{
  "n_layer": 11,
  "d_model": 320,
  "n_head": 10,
  "n_kv_head": 10,
  "head_dim": 32,
  "d_mlp": 1920,
  "vocab_size": 8192,
  "activation": "silu",
  "norm": "layernorm",
  "norm_place": "pre",
  "norm_eps": 1e-05,
  "positions": "rope",
  "rope_base": 10000.0,
  "rope_fraction": 0.75,
  "qk_norm": false,
  "attn_scale": 0.177,
  "bias": "all",
  "tie_embeddings": false,
  "parallel_block": true,
  "init": "orth",
  "init_std_qkv": 0.0202,
  "init_std_o": 0.0,
  "init_std_up": 0.0202,
  "init_std_down": 0.0,
  "init_mimetic": 0.5,
  "optimizer": "muon_variant",
  "lr": 0.00666,
  "lr_mult_qkv": 0.4,
  "lr_head": 0.00333,
  "grad_clip": 1.0,
  "warmup_steps": 200,
  "schedule": "wsd",
  "decay_fraction": 0.819,
  "decay_shape": "linear",
  "final_lr_fraction": 0.05,
  "batch_tokens": [16384, 32768, 49152],
  "seq_len": 256,
  "doc_mask": false,
  "train_tokens": 335700000,
  "steps": 10249,
  "dataset": "wikipedia_en"
}
Each number is 128 + 24 x the weight over its row's rms, rounded and kept within 0 to 255. Layers, rows and columns count from 0. Numbers have three digits each. The size before them is the row's rms in percent of the matrix's.

# q: layer 6 attention query, 320x320, rms 0.0318, rows 296-319, columns 80-119
# k: layer 6 attention key, 320x320, rms 0.0315, rows 296-319, columns 80-119
# v: layer 6 attention value, 320x320, rms 0.0308, rows 288-319, columns 80-119
# o: layer 6 attention output (transposed), 320x320, rms 0.0544, rows 288-319, columns 80-119
# up: layer 6 MLP up, 1920x320, rms 0.0835, rows 0-93, columns 80-119
# down: layer 6 MLP down (transposed), 1920x320, rms 0.0346, rows 0-93, columns 80-119
q296 104:105139142106084123170103120095131078110105128145116133159091160112143124119175123125074089170138127131102120154147141136
k296 103:071151148149153144152138104124129122115097080115087140124114089154085140121123132152146141089176123114103120125153148098
q297 097:112116140133113120143143128115129149144177142159134116117147140100147134127158108140106102127116150127105165104082141106
k297 098:160138143136085135139127118166102072120143146190089113129144100126114084144142116130108134126167131149144103129105125128
q298 100:097123117129137112159152174120113192125118165134151136109125158132117117143175167162138130147104098098147173142099156091
k298 101:152134127132129142111124105120163114167130139120167095123166133133162135156130136150113110088149140091122106135141113133
q299 101:119161127139085171151124133111130131136119159146129110129144142141106152125145157116107142119118152146114147172104087118
k299 103:094128138125135069131068142160111117131146135120104127130136096173179145104129103138134140086176102124136125115115168112
q300 086:145136133154109129159098090068119106122147158141140107137148185154114118083123145088150145078136132097090141097148152150
k300 089:166145137152148201139131168132128137136128164081107106173130134120120179153127115162143127114135134136121115142125138153
q301 085:115110183163096132103130128141127104153099161127171150171117081085119185125164129120098112148126141135151142103111135149
k301 095:093101138104115134155091126123172126088125104126138117118141133075150124138101156113091136135114144144150113140136127122
q302 082:164146092171143113077113131159128113135115128145102150164171171145147135115159090121116156108149136128112099084121115130
k302 084:127165143119121115171115129135154138124147125153155167104098117133155165166151090145128100125109119130136112178177092129
q303 090:120139181117113139133125088135164102159091128124129123082067086142105160120147091119121133095138151162151137111129087130
k303 096:134153125098170136107129097139146101112138135116153119057131148128164104114160091144129102130151186095139159105130131136
q304 089:112155139132155121134142137150108135132150143111117162144142065078108129146159143152142119068166102160162077135125097144
k304 098:104154105120099120180112127155110137146142133136119151097090105101099158185126138130106115127117135134110121146131144114
q305 101:066128104110155134095086134114139105158096153134128167117124149173086098149116156143148131126136102134145103185139101126
k305 108:127117159110146151136171156143166138102062128085112134170139113112130103136078161179101131167112152152190117115093130153
q306 090:188102116176133083094134131168118151139137127147137130138130148108108103143109110174137125133137121158120131095156134090
k306 094:154125102094124153137133134098096107149101125149153162146155109119141171104064147138176122110123127116143120152179111114
q307 097:159121101148144126112149173127111138139137121111136119152112135125127161110141138092145135136178097096105120074089141157
k307 100:144147130145101117135101129127137086143112192128160091124142111128104135131125121127124123111123132152154160075166120163
q308 099:098175137140110136129096111117175140125103197119119114137167130162136120162167121167114135142125124096142115140110110163
k308 098:122126127105079107106135170095112122132118161127129173143118129118117117157078131127136094116123140154125136091144113126
q309 097:106133097120091159134090128117112094132133104132141127130124150139109082110157116119122123125095148126118148115112121167
k309 097:099122146136148146110115132134124100161134154135131089125114115146095149138175134073140110169159175126096134124202094117
q310 103:097105119116146126155168119183104126129133138119126105119112113127102131125160103113095104097079117133122141142129132127
k310 104:127121120138077119151103133154116143106155128134153129151103116125108080143127112095125116122142130136164140136114101128
q311 103:135135145130123140136136163130162112112124132150149071155135114152127134132124136100111149123140128103114115111175139132
k311 103:099091140113149109098072132179168108107106108142098165131146111133127144158128120091140112165146108176096111136131129109
q312 100:149142120172107177134087144143138099138098161109118131121146166083091096137104107112137111111171160113155102096100105184
k312 097:094135163127111119146158120095133113134114167122191101169146125130103144133147140124118119140164133104078109104153099109
q313 102:130164126137149117115117124140157156114127127094129133141117147153098142111113131101146143129159130134166112163158137090
k313 101:124124143160119133134111172108128167099110119096088122120145128181096139163118129129133120140106134141126149161121140155
q314 101:127144142130106071130157133122126090096151094163112146146134122154105099145138133109150086151101090135115152131140164131
k314 098:123131107061103166128118135124123062098117119116117103142128099098106142119098107134137095125195103130105135137176179113
q315 100:122115112084089081152116098137114155115124119095113167145099141122130162154142139164135129127163105111133145178136122085
k315 100:171109117126110124094145112094130151139138170146109130148150093185141091088137108142160139101153098179083145083148154161
q316 102:085132144110131127142131145141128144109192144132122132125159109084158129136103079131145140129138087146085108142141123133
k316 099:129124141134107151134135126103127127159112156165111131121128148131077104119107153151113165129091077161096115094114132121
q317 096:160110118167115119148148059110158112139100146111148103127141155158137137128139125104092147116097131144141107142143136092
k317 096:112137126118129090101117136116113141154188089096113104119166126123174130150108094146129152135151161155132170131112129076
q318 108:120116128097148135101099094123097086149139153124099119106126132128103154143112119102115139130159146112149115112100120115
k318 104:120108113100200129159182145149114120091135168081133138113119145052110099127150148136160165104118103149095130179103097165
q319 100:129149169080129082169100142128135074102110076147113078124172138135108133117179105130151154116144095126130164123087094108
k319 100:153120110136127124103125162175119105128132108096131121108144134129160122137105073091107109118147125141122125137133195205
v288 087:185116156127111157096124121140110142119103142098084124159149073147116142149114158162140093143126133129111120123136095109
o288 088:133111129118135147131126114063164160071102148136155155161071119110135142134134150079156122108132155098107095110153106118
v289 084:080141129117154110153099137124121140161102144102100122138135081140153129131151118121115156109178118120111131166135132156
o289 092:170099119131153053140121098175149120168153171144153139146109130124171106098075140112118148106143143083093108096134086148
v290 090:142125127111154143098122112122129172136108135106101157165173104152114136137105141129110140154138120064144087135128147137
o290 095:168133107121151120181143145098170090097117112149127116147140105125126158123098153107140132107068137137160122161121124101
v291 088:119106166113126147092136178138160116138128131092110119118157141116118159143093135112142111135146186142092115123159109091
o291 091:088140108180157129097139123157109128141176157152141091126128144127147117153135120111147111134147139121138147156149098133
v292 088:162128151140124149099116130109112137100149139143130135104134132113127135115111116126118158101158088125116111122136147172
o292 091:115142149104128119091105151117137133141137123160105161100184132111131100134081164126123117140159142175169116128151101158
v293 085:156077092154107111142127125127154136156132155076156130140143139147156146102077128107113130146109076154164130130142123095
o293 089:124136162108124126186129126158115107148126120065090129094162106121112078128118138112109117149155126133165090144138135111
v294 088:104119163097100153110129103126141121137158146140157126154088101107139131140150144111159112098143139147109209133164141102
o294 097:154131115127132156151149151105105103186147118133179143095115138113114122137108127149099132130120095147129144119158142106
v295 088:124172144134169142142111127112165134149135168120146118123156126148151123161127123164117095130096090152128150138142090132
o295 089:122097145131121151160104084144138130156177161111140130148106102148123146128120129088119095111109150113177125040121169118
v296 089:111128131153142100125116105099143155112143139136093141190168119094148114102105136110142172139112083123129135143149089138
o296 095:124104155105133126118174089113146102112136067125112114125131154106140109170194127090134129099164128135072130157095100049
v297 092:135135119116109150111134136138093176149105156104114153189147149142121123107147097080093101142140127112141106126120094165
o297 099:108127148131127124145179112151109131142105126160092155127084093171143156127130095152119114131132145118116127142160133117
v298 082:085158126121149120159139169139143126122180140158079136102131083117180124134157105104086100151166181040127115137123118110
o298 089:097154157157161088091109141116104133100146147137110108175080082150127089124141121094119109155125113140183099130106100136
v299 087:101129117140152131141140115146080143129112148105112134126139151127141162110113148135135086109127153139104186135150150142
o299 096:172158097082078107135115137130115130124126138113121145129165083153130126122130117128114133170068172119128047113139165132
v300 087:129130102160116119154105156171126168116119136136081131117130145141151137137114081105124145136105136151148128122160154111
o300 090:130150155109142154110105133157138093110135138104149138114135118107171130156095134144097134139150118114113110119113099086
v301 089:082150168172093144128138108113074136142118153103096123134159153162103202094130054125100107111152124126139120134112150092
o301 089:128111131146159112115139151168127130140148153115093120116110076171132149125131141099121125117157134169144102153137123096
v302 083:146112107107140085129125111109114127133129131148101115114148110125121120118132149141162134148111133172124068089131114105
o302 086:118147106120123143139139146072092118129129090137080126163117158145140101148130140110104103130106108101136203121159102146
v303 078:156095165157103144094132156142147155109129126125122177143095160135146104119180135115127134095127153179150107114138116108
o303 082:121097101119127181162095112089123145127128134144086121113116120102094145151133165134145097144127142145105111112154136140
v304 088:136125118133112103124087126164101127156113128172100118132111130124116134099157090071114121156125142114132150112169133107
o304 091:137105177129145135141135138125166164137113124096122148102174151139151119142167128129121088158091098144124127152121143136
v305 088:122116119141188126143147120163111155122119154127131123115143132095150126087120141136140165163123111170131131176101134186
o305 093:111120086120147101159139135122133113123138124119141138139106130101153124077143141106114109105148125087096146090138097046
v306 086:130163113129145087076073117099142087138112151146170127101116156105155133178142117137136114118126119100186144100140160127
o306 094:150089062165145085111149108108116116154096128121132090160059133141152111089118097146115138108143092132154133190157114077
v307 086:127132104125111122103139121167142096127189094159144126130180129130137144113100151106106160138157132162124143084127133131
o307 091:151132145147102158094106130152119148150075100104150130146116134118090121171127128134138147168129093128131137114145119160
v308 086:174151149087145097104084135123156121122119104120144100125144161166086110122139139128134149127084143117115149115151127131
o308 094:139147128146161054136139179131161145120154125130108102192123151134143106174131131122117141131122159139115138132145154130
v309 087:133179144147126172158115155132082154088111120146095143172122140130085104118049113162144141142116140099148120158157100116
o309 093:137090163112127185127111079105129100112113107133121133139113131130116154132137136105102096112126142181162120134134115109
v310 092:100154100088166124108142127167139127138133103158121137139124083120151112177071087112138151152107152110148107117130138115
o310 095:182147139145122106148143136144140136113129173132141149159136128149139131148097146151117139182146113118161138084144133198
v311 082:073151134128138151171107140133175113149142175133138114127130156091157148122085104106155120121096185103120104140132100112
o311 090:090146117127116125148131113155164147114110144142161145146150098120151135097148126101129162098161151134112095102125112099
v312 093:107101132147152121155170137128154154124109173077140152157099095157135083090155180100128146089134110118134113125094111117
o312 095:110136113134124149127136137158162138124124121155140134128130111097097118098086121141110109179114145139131123105139117137
v313 084:143104156140144115137180095123167133106139101133147156084096136126107144174097120128121139121156133145076105091165114139
o313 089:116114124138144128114115137115163140106101155125121137105131119144094134182114151094169140091128136117158169148133114165
v314 083:136160132122110108143127129113127152117088114141117132101159120137108103135175129126104101147090117088145140121173156150
o314 087:166105147156150115161105119120121152121144119093088121124113097141162140134152135144098124163131113124153125103126105119
v315 087:152133150125135152159140148175136109152110139106146115103162117143119085146124105146098081104147099096191084145117126110
o315 094:094112146139145128144139154108117093147121139129101081110158088129125097104140130134129108124139159121100072128121123134
v316 088:158135104131117144054120109177137134079113109134115127160112120152113113111178129152112128139195143139122124132123149151
o316 094:115147148183142132162141093100149126108150141135154103147116146126099135136101135139168165131110077125163157159134095085
v317 089:136088135139118163100123132144115102108158157162126103122117147079106122142138165123152113117120145109143125141134166115
o317 088:118113116132141102122099160124134120103093112109128096141142130144120118102158154103124147116101126103145102110144116131
v318 089:102122154080140127155118130144151136153134131143175113108115142110118113132106124126145159142145104119123138145113105091
o318 091:158145103132100189093134137143117109141105145126122115105140153094139165147115127122122106090153142112174152138094141113
v319 088:131147111110113112135108144178110129180114092108135132176121144127135132130111103121143160173121114050131131139132115134
o319 089:144141173164126131140123080120152135163146110106101107096153130116154142154089113085143147133150114138130134111143142154
up0 097:143117162126123140066127141126138161111111091126161129107126094118100162104125116100163160184116137097146156122165142123
down0 103:115144124161080125155124125101073127122128136138123131106121110135152151141109082122105105108144131127144132145142096185
up1 099:159202150172143124108124138132118119122158112151160127122171166124104105145133152095131102110162159101130148121159098128
down1 097:188119105144108148102114106146131110104127166122147115102093185087140141129139162123145133156111127164147131126142116119
up2 092:092122123122161119162146104128125139118133133118110096105098099135163155181135113137160131114120099091128084115176108174
down2 100:155123132126117133123115138133090133137108129112122137066169140126095114078084150170129120124095146145152143139088173111
up3 105:134139147121089126134148131110117116120112155131137096128167171098131145117117118118143071134152138107178116144079089134
down3 111:134130134115131080110104184117127179139139126116166131152131162134128126080131100148116110141150109120122138135168135134
up4 094:144114135121176107117077109152130178136153117127118102125095123123149138137110160112124135104131136128180134154141152089
down4 105:107113112124111125157083170068119082071139128111151115155112152133144154104135093120173171112112153091166133127138144145
up5 098:136161129104127092085111082123112122120096134175115115158150094137136148086107124121134116129135147134134085112103189110
down5 089:151098166155117129114110149148143117117173148146147190136158162110169099126162125190126137144112125106126133120140109130
up6 097:115143139125102109136130151180099106146111102146095107116120083144102164124085161074081086126128121167168137112136155144
down6 101:099129105139110132148130127166082140131120127102117139119130152158166068180075098123171122122127176096163148107165147151
up7 093:143140127136189201115128135152139098110176105121142106175144133142132159100116124105115118094147134125133098153098140124
down7 095:136132115142127159115111138078144132132165120152124126152082104075118110099153157109102155105177130130122132143160122164
up8 095:114183126079142157106103142114109109142122102148129117122130087107119134098112148126153167136129107183129150152106143143
down8 099:127142116115142176132129139095188159154142168109094083100151187163118176100170118129117093108139125116146141147127132154
up9 106:109170121112131115098152111160165113133130162139135130107090119109107131167102114104122131124162142149144146134132137104
down9 099:110117129151168124140126142150099103093104129101125099113126101150158145133134155101118154145148134118121097106116169135
up10 096:117123114129082141141132153120110151068117130126144110165127187144121165097095095138155119102106140146097173118084154150
down10 093:142138148109187147110099092108148102112132117114128142135117135106133096173116122175132116134135125159116088173136159134
up11 096:120133129161125152141147074122122157145116158133145139118107144109140150144151142133141118138156127151124143139132157117
down11 098:131106169128107129143182141091098126120125152076105142152141103139151075146124110125157138174127156162111136174091119155
up12 090:095122159125140128158099137115113136105147125126104099132137132127146131096170159176085143129120174158118123164101157128
down12 083:124103127115109185124174131096151131161158124167147178140148186120135126149099136168129136131170118139153131120128096146
up13 102:118112120092155171081172126117113136073132030121130129141110163124152119078131147099108144130146158123163140156098154124
down13 108:140133161157116108113175085126103100156135134122172202146181127120103146135116143126138090175106135108152168165138143087
up14 103:126160172117121132117166150108155086128112115118110118157155154119115123110167134140130097145153168140130102137075108116
down14 100:153144137184155139126136107129131148099163114134156088123154111113101102106114097097138097082120102084122154156142122109
up15 099:146123111130115124125148144131164102079097159115093128106149095122142134130101129089129144143119108157122107156136134111
down15 101:168155188122186149139134128084152138130135126127167118101137112093113146121084085122132128182122141115061130151126167142
up16 104:140147132135107112163180116119113102130137168134141093151167128152174120157179142131141138128151146168114130174081133185
down16 100:125101126125123093104146129117170124123133121145172132134128095104105092150112176127175130104141123123124096127153119081
up17 101:089085146128109121129126119128119148134126096103123131153130142113157163157144110132143123080128117087131111147128110122
down17 104:151109140119144127122123114122099120128117147127138138101134146143148113116137148129141164144121125118130119157162120140
up18 107:091104150107111145106151082135097094122148118144140151185188152140129099107163099112150136140137114134115097142148143115
down18 105:132152134117155136133136168109149127130123154134144137117086134119062141138112141141137100146121135104135121104147135125
up19 103:123107137130160150152121115113126104165140075107152124100095129166091127114108121132095124153100133153109133162120113170
down19 108:132136120140134143113131167161120140089108144161142097120111143161168098144137137108174125142096125106113141118101137128
up20 102:145131157153139149149096128122120113107181121146140097124143110121153167074133129140079081162110107153136104085114129139
down20 103:121161100104150082086115157132143123154151148121181102107146158108098137148068104155101117124138154103144145120114128142
up21 103:108118082115127181154173113195109122104107154102096141132136134075150121121130160118077134147158084157143103126112111144
down21 097:111111133081132179106154141137141179114119153115110132149050124097139129107145110112136106132158135111100120142146153106
up22 101:124135076145137160110149145105090150157143103079089126148131156099147121171150117099171130107205153142132132149174136137
down22 105:124092125085143117135179139126173154115132182109139107158138134158148117127147132084139157107121142148113087156159171141
up23 103:106156085129106115171121098111116096147115135124110161087142143132068092133161143146131157162149119159147146130163153160
down23 094:131142113108141177101119166158140175173147107090094155095097118117098114149140128118093122190105135168167150132136090198
up24 108:122135109109120135139115088086160108092109141129100104125159121087053162146120129168147138142142115132097127116119144103
down24 109:114112130106117125107095089177151127103149127112088152115155135103135161102139129073147144178165075109121133143123112148
up25 096:165173128124131124123145171107084147134085128121154133064121126109161146121100105152140151111101157119100142163131116118
down25 105:084092103132109108131147085105117186167120179116108122153120084186140127111120089120149100090112115134148092125143147142
up26 096:107117106111109127125129123161119132152141103155030137126169169164132122086147135144150157108085146118129092139151168090
down26 106:144107119116124109129125117150158168120139118100108168126172157129139138114084140115148121130128121138153150103122135119
up27 108:140114134133109134145138103140119095106081124112121067130118138149192113135128144136096141134140107147115104146169115154
down27 107:127096105105124104153112115115127114126127121103133094136132062106150106151104120121126113096141113082165147157113131117
up28 109:142142112125110136128114100125136115120185174134106069111100121108141161103140142131100152158147126096135147102113108145
down28 118:098149146144106123153114157143128117123116117156163134133101131110124123109058103129118118144148150129132130130149144169
up29 095:096104116168104137095113137100123170146107137121100101133147114077137149161115158131122097110109141134158101124171124127
down29 087:104110118122174116131121129162140115155172115170138093091160128169130075122140094144115126139165135127116124081100102180
up30 106:151138092095076126135104113147115093112135128142086097155159137131178182090179175105158171155146127122173129102102130119
down30 110:115150158141114209133142169112109115150130112126159107119110161100129086128136072138133101138158152112171100141120103124
up31 106:093152128121125101124147132145117120125122107157124086136105114141149125126144115131098124150122114149162166058122137140
down31 101:133111118085132116147095104122124175122121103109131144152125127124115145122122151121130140067146135141111126104128124159
up32 090:108105133111132085127127106135151154080111184124156131161142147152123139120133134126116156151162075133073115095108159150
down32 100:105115130121115089122112135108125168113135102176126090149132103144171151113084118141128137062117121133143096093167143132
up33 101:130129128175123080124133170118161111106155116157107101141160098093141120148111112167094171158160126117128100146088113166
down33 099:133096150152127111150120139114127150135106148123139137121091143104116078127132165126118119134125132161161095108132095131
up34 097:142111124158122127176157112115133167128152126107127141123128148072124132129171126137091160133125142090131147111157137137
down34 100:117090111112088157106162118149097099108150110056117086110118156161130146118077101106109145136132107106087180131143108110
up35 103:106120113086123120157138091105105093187140168163123114182125103121144138135131134132129142103155138145114133120101111118
down35 092:134132089110147106091180183146117142117118138149110212152145132125175135131122091163108083133138087075089111129159141142
up36 099:145104135101138105139124116104169122105117142124114159157128149131151118124181190140121137144101143094130129078103121122
down36 104:080125116145143111128134050107109100163128181143156117162115167139118119073104103186164137120150149160137146153127092154
up37 102:120129168143140142141156144141123134091137115118140162131157111148114133111101107097097094104166154108151118135136108137
down37 094:130109136150099121152126131128116117131129114135168196090126117103104118146157130098121140150171170114138127128085128119
up38 100:105157139137137150155098073146127112157114162118109128189109098135148114137143120144121143099091150120109153126084137126
down38 104:126159132127142135139155111127146119165139144074161130083148147120157146121115140121117137154104110110134128147121196131
up39 097:135159113099116145164130129133093090142127128087177120150097148110124098139164098153117089091119086141157104155113159174
down39 098:134151145151138123105123122156091117088130136130119118153142130093137116111116151152154180115113102122106097062118154162
up40 099:119126161117120124142087093107133114104134138122112116144153123152145113102146155124187114112160122121121133135150114086
down40 093:106111104147140100121168106159138112150130093119173145120157126147154124141099108175119104157129134144126133141137124138
up41 089:102134074159085118148109154128105131143128126188144123135109100141112124114129119093129099151160117105151115151144118153
down41 099:136123153155103134117127150154175094137145134123113106128109120139073157153128130114103094157137132146124130125116093128
up42 098:071144093128119141093141146131125131130174105130082166127105126109145183114157131159135106132091142138143147135114153143
down42 101:126095074149097165115102146117126135124095138125153154160147099109099143161139112074142127117119166137078148144104103102
up43 107:128141158137133146114131064128146101116084139138179108137118144130126116204135109133144122129176134145105133134119126151
down43 113:121095158101163146139098174154154113127151134103127128115116152127127097124115147157175135116129160130106113109119118124
up44 092:109169120141125147144100137101116135122080105113087103143107131111090156086134136132155117137099071097129116094152083153
down44 098:101162092116116155140136135131075149136137095147133160152108151125135131106120130115135144130139156098060149108138115151
up45 103:139132113092112130158123121141150110116106112113165107152130089147092106089127131159148143162158143143148117143107152089
down45 105:140107161141135136116110162152113131121108124079160112086143099095068082079106085139127130121146148173150144110122138138
up46 104:170118150106129104131169101147117162128132161149114169120131114181151129103125137113115101126100172121087114116086164155
down46 100:154112207175146129126194159113169113157161092116119114139069126122113119150141108124123132156109148196113098140123171120
up47 084:153143146135131121136133133141123110127137114141143120188137114108137101124154136111112129109085155122134157151161131094
down47 095:157138097097109121125150137121118114114182172146118100127110162135133115122143109163112128132121132129144113123153180204
up48 098:097158104122105117135119120154123093095156165125201105129099122150127118150086109126149114138129111129147120128130123178
down48 102:128122084110156086124112122169115123104138161128147121108141120128101113132072126138156129119100107134126108148155118142
up49 102:163106112141134138114112117145118143133160102121134128133101113099084133130153112104120145147199132135147131123173194138
down49 101:155115141112097122116127120148169126085122067138161162136114161099175133152080105123143142134113151143141107139117118123
up50 109:168131097153158098158143107110122153115143139137111134131119107131146121139181111116127098117134105095163121118109156111
down50 104:161096117168167123115137163157142102121093136115111104099172136128141122132096113140118151107090128120108189133109122126
up51 106:189143121114142110111136169142101100116126109093132091110110124138139117098117133101117182137104148117148124136124115133
down51 108:115127136129121131155058148143114126138136108136123159136097105122142150141128104112122124112174103159154146116135126149
up52 098:155111117127131156076139137108139114115109088132126137169091143134132145111137161104120125153105096145135146116114151099
down52 098:136103124117107132138090159159110176135117107119131107135111155141122095123105104122154151098115196080071164137115127090
up53 106:163115123122123158095119166112143130115133109112141124108132183143082128134172169116150126123116126132152084141134145123
down53 108:104109098114120136143127120141103160098140157099115155127142141113149164139103076106153109134089152115121082160103137138
up54 101:139132141110111170119073114120176110108133116138105137142114141113104184138105130078118146151123157093142119137104133129
down54 110:134157130140147149143113124147212079114119116171095115130145127151101149118160156178129132124112151115130124151109097128
up55 100:091154114135144136124144111134142089160181147182139154144088150125078170149138158145132113153155088145154166141133134127
down55 105:139147045109102138087112111073103110154139128139084109142140163124122141127139148169151113129140114122138093120119145133
up56 104:200150135093156110130130112144143113139170113141151126136171160147065130109141121168120136131116123128120139137122141136
down56 107:132110154109096133122118096106133153087139136158171107104172126130082094119114144129124144135132091119154121140175135091
up57 094:160139128178174150123145116125085151121109165136141090115127140160162138165142101148117147110128119114143127111140151126
down57 094:151130118093093153100113132121156104109138103166152105146124146133110143142128131148106117099105169118137128163154115153
up58 098:142151139118118086130125124148142116119111113111131130129098096122150160110138128091088122164117136122158109144111136118
down58 103:139099093119112086117137148136115146141134107114127149141150118129147148129152132120159127130131094102160174130134160162
up59 102:152152091134095126142122150124116136088131140143093124149104146118120169116150113141092143167112130139118141092149134131
down59 098:101155132114166139114173141098117114186135163118129126121129148137120123186122100158175111124119107115099090144127145116
up60 108:152111122148132166142081094070128145132160130134117120148119167160153111132110078122119140154138175088114160145156138133
down60 107:122107149120140152130089113140125117171132104133091148153125132119154128131117109129081148172131139164112130086180139115
up61 090:127145127140110147094119135104129125102093137110133138133110154099108109151147141165148117111082151115144102136080160125
down61 106:122118123131143142159107094158147116144166091151090156140125100154163128097128092115112111146141132138119133143159156169
up62 090:124121146111143106126160143172117081145137099134127153140117100139168174130143113131133123146097135123100124102184104115
down62 075:141088128159160133081091100102118122121133133131115128126140131089117112107112133126151132070153122056142091140111110118
up63 096:135134167143116139148111120114115166142152105132113131108149085101162085131104137118165134112123114135148104094147114082
down63 094:137080087130142121161133117106096137115152160128088125169124135146102115110105134164135139119063184120085149184141107108
up64 109:141142111122128144130104106165098119149148101135131118162117157105118108144160109125158115119098100143158124112130128133
down64 105:130080101161101096177127076139133131155127093136153147111113149103129131141138139137129142149128147101174089083109157110
up65 097:106121160142137108143064123157115111123175131110130154125144123157183053106173182115115101157065136132122142132114114135
down65 099:094104137140152128114099157153125130119106107177124161125161137161160070083157123107130143146112150151130158111169146132
up66 106:114123123130129120152107120112123124108130078141116111128119125123191100142140142078183141130092124131156154134096131135
down66 105:128128089105154144144118105152058174093070117104097129106184147134098136130113106124155127104161125177160112112103110120
up67 115:107170144135121060135146100127145113118138136142097133167114133133139143103128141099123111115097101121113139141095118143
down67 107:168125148119122131156137116076165104098124106124136142120125140150120129137118108135108110116103109166134136128151153097
up68 099:123132086112111128116102132095133144154090118118137077144124107138143171103118119152136101185188147140118088109096124101
down68 092:153105165130128153157167109105149083130148112147147119075120149138122089136168135119119159108118137103130107130139105106
up69 100:148137131138145153150158124079153115115142144160116151067149147097134148115167077103100104127121157120112113122155118126
down69 102:124156152143148113130119126075099095128162083146175122150101139147115117155148106114174135100160132131130127132138127155
up70 091:107101140129142105098102111144110132113123130156125126139121155128095088187159117136111178145199152120143106138131163147
down70 097:100158116143159118160127127135138141112119123150117107119147172129147164126106109096157142141106113105167098141130152117
up71 101:130150135143109111167148096151121131138130117114114103122110162133112097136138116085119071139135172149115115113167149112
down71 108:160101125151109120115150110127155119120127175118115107155082113134150123147144153144103138162053126160113146131119161140
up72 091:158129118138105123129119137151153110140173122134137122116145120131148162062124102113167140151140099092142109165127129130
down72 099:143130112101086086099116145121151135125127165116131128133096109182144156171113134145104141082087118169138136085150147138
up73 094:141132130156095126147107108125115120126126175117126134116126138152144144143152159093100120113121107105159121099108136133
down73 092:151106115120143135097140100096153123164146165125169144144137075120113100132130120180173102111115115133145113139156105103
up74 111:143134149147092141130146093104121123099158114168142109160092099137141116150136125115104123093146126158096070127109178060
down74 101:148114173125134102135133117137118124082108124128136131144146082126137143153101125112101087134153151148133100125116133066
up75 091:159160104129094141153119138116069114151135102143166057127136116114179179131131111115108102142116108105090181119126112106
down75 084:083108115138162116089132141132152118114147119117131144147141112119125110122099139114169105120088153122136107144091122164
up76 096:141139091121176152147076106131092130155134148128122125150099150131104132108160133179097107080103126103148125142137143171
down76 093:134154169093131113101144141143135140136155120153126130080170096106162137146122127138158153098159136121128071138099125119
up77 097:129124163155074157133082104148141195099111151140132149149120085131124140157169113101142146106101123088124135110131119152
down77 102:174147103085098134131193118119106061122128142155123129121135102171129134146126129119149140123144125105111131153147150096
up78 111:113163188163144118099114152131118135114118117153140143143119154163100174129108131095130127104153117143156137131137115109
down78 111:151130170122108162121116127110082128118119121111080139139157094174112109135151159092101142128131130103106121096145094146
up79 104:119147123148096140121074107149095107129155128123112166123174108102158153119112102094106139107121146107104111085159139099
down79 105:125143116122105122137132157182146078104130107131133103122158106141137162084091109107170122111125181109105100085142136133
up80 089:110149138151125120162143115116149153120157146118125101120098112161134138128107098117129123134136128094136142134147094115
down80 093:115127111144122139120143133120133147163119136153139135154152139113111145137123165101143069124127097131117048102137158099
up81 110:126164129126120101110111076140113124128144122116175136095126143119166163167149146101091173139110142102146123101126130149
down81 107:096155142136121117104135134142149137162133147151076107097129121173126112129090135079126115089177129175142130157111156137
up82 098:101169102126096104150124145132161066118148133144095101138122134117134083136156121131096149169144132156134152125120111142
down82 102:112114149152118123140093173170097105161154156142160138134134145137134164105098097172119124110156161138146146138097108109
up83 105:094134122136131155139111128068146134133105140124135152126135158114126115115131146110160116176121134178145135135163126137
down83 102:148140097146134106129093106142167132089114159086124107148150113126115148137112169088138080144201110140110142098134130096
up84 098:108158112126128134152163119118130143147116135145129124129126093082152117156140131107122171120130125131104111151142149125
down84 092:166086128140127094117130171186124142115085131112105137140143131099141151160116116143183146142154107134105162136112103095
up85 098:129111162122135126141144139168130125102131127148129116114118135146097134144084159069099140118129103087124161157132136116
down85 087:121114150123151129151088168081089142154118152084151140098116136149140123130105089159141124135121149155161120123153054149
up86 108:139146125120119096140133128124111143108127096151126125131102128155094108121176174132144122098121110096160139102125107099
down86 110:111121123120146100116148137100139137107117117092143059132141138138152060112108193143113120132140127091123110122102132093
up87 098:098127134144120128120125106156134133170108135132152099109125102185112150126093149087158145126113140150123103183108090132
down87 103:085147115108142179112148104141141161108146162112122141131126164124131112123138101114157115124150187118081112154130140121
up88 100:109164149102105119109145169131092078154082144149120144089131094171158128110118121161124106163120105144084151076099099110
down88 101:136145111139123146128102160158114124148122114155119165136126141097128170155130157107134107170120089104103121119158120142
up89 098:099142089114108114132139081167129130127133103128096148119122154138123122096124136112135113166145119137130171103103075100
down89 105:143150119126105151141137141113157140130156121075162177119190098178138136113141148136047149112128153138130145092097082148
up90 095:097121146136128180135093117094155094127110159126114129148109099116117130126136144132105175134148166136205116145115129105
down90 092:144133137114162146162102115128145109121127130172128136109085116132142134166139144135127075091121149159123148144152124139
up91 106:119093113192138076117107105134144081105125131173076126148127122120124093112119135124106082075165141136126082124098118144
down91 103:152128118106125117129128093121125137144146176083136130141139134122157145146091154098086170137179083101123096143126098119
up92 103:112125134159122143131107150121094180117133123152126081172133140132174184111163095155149145094176150105144135143113130140
down92 101:124173119140126125129139171143153136134103103144132093135112156186146163183117177140147100113125116113135136105119109128
up93 090:171123119132179133118150138136124109089140132178132109100108114145136162092121113144141040141084159133165123151145109143
down93 093:127155148093098134067126136152131169132127120118145128141147102107137114161165122138115141112189122150134088116136138137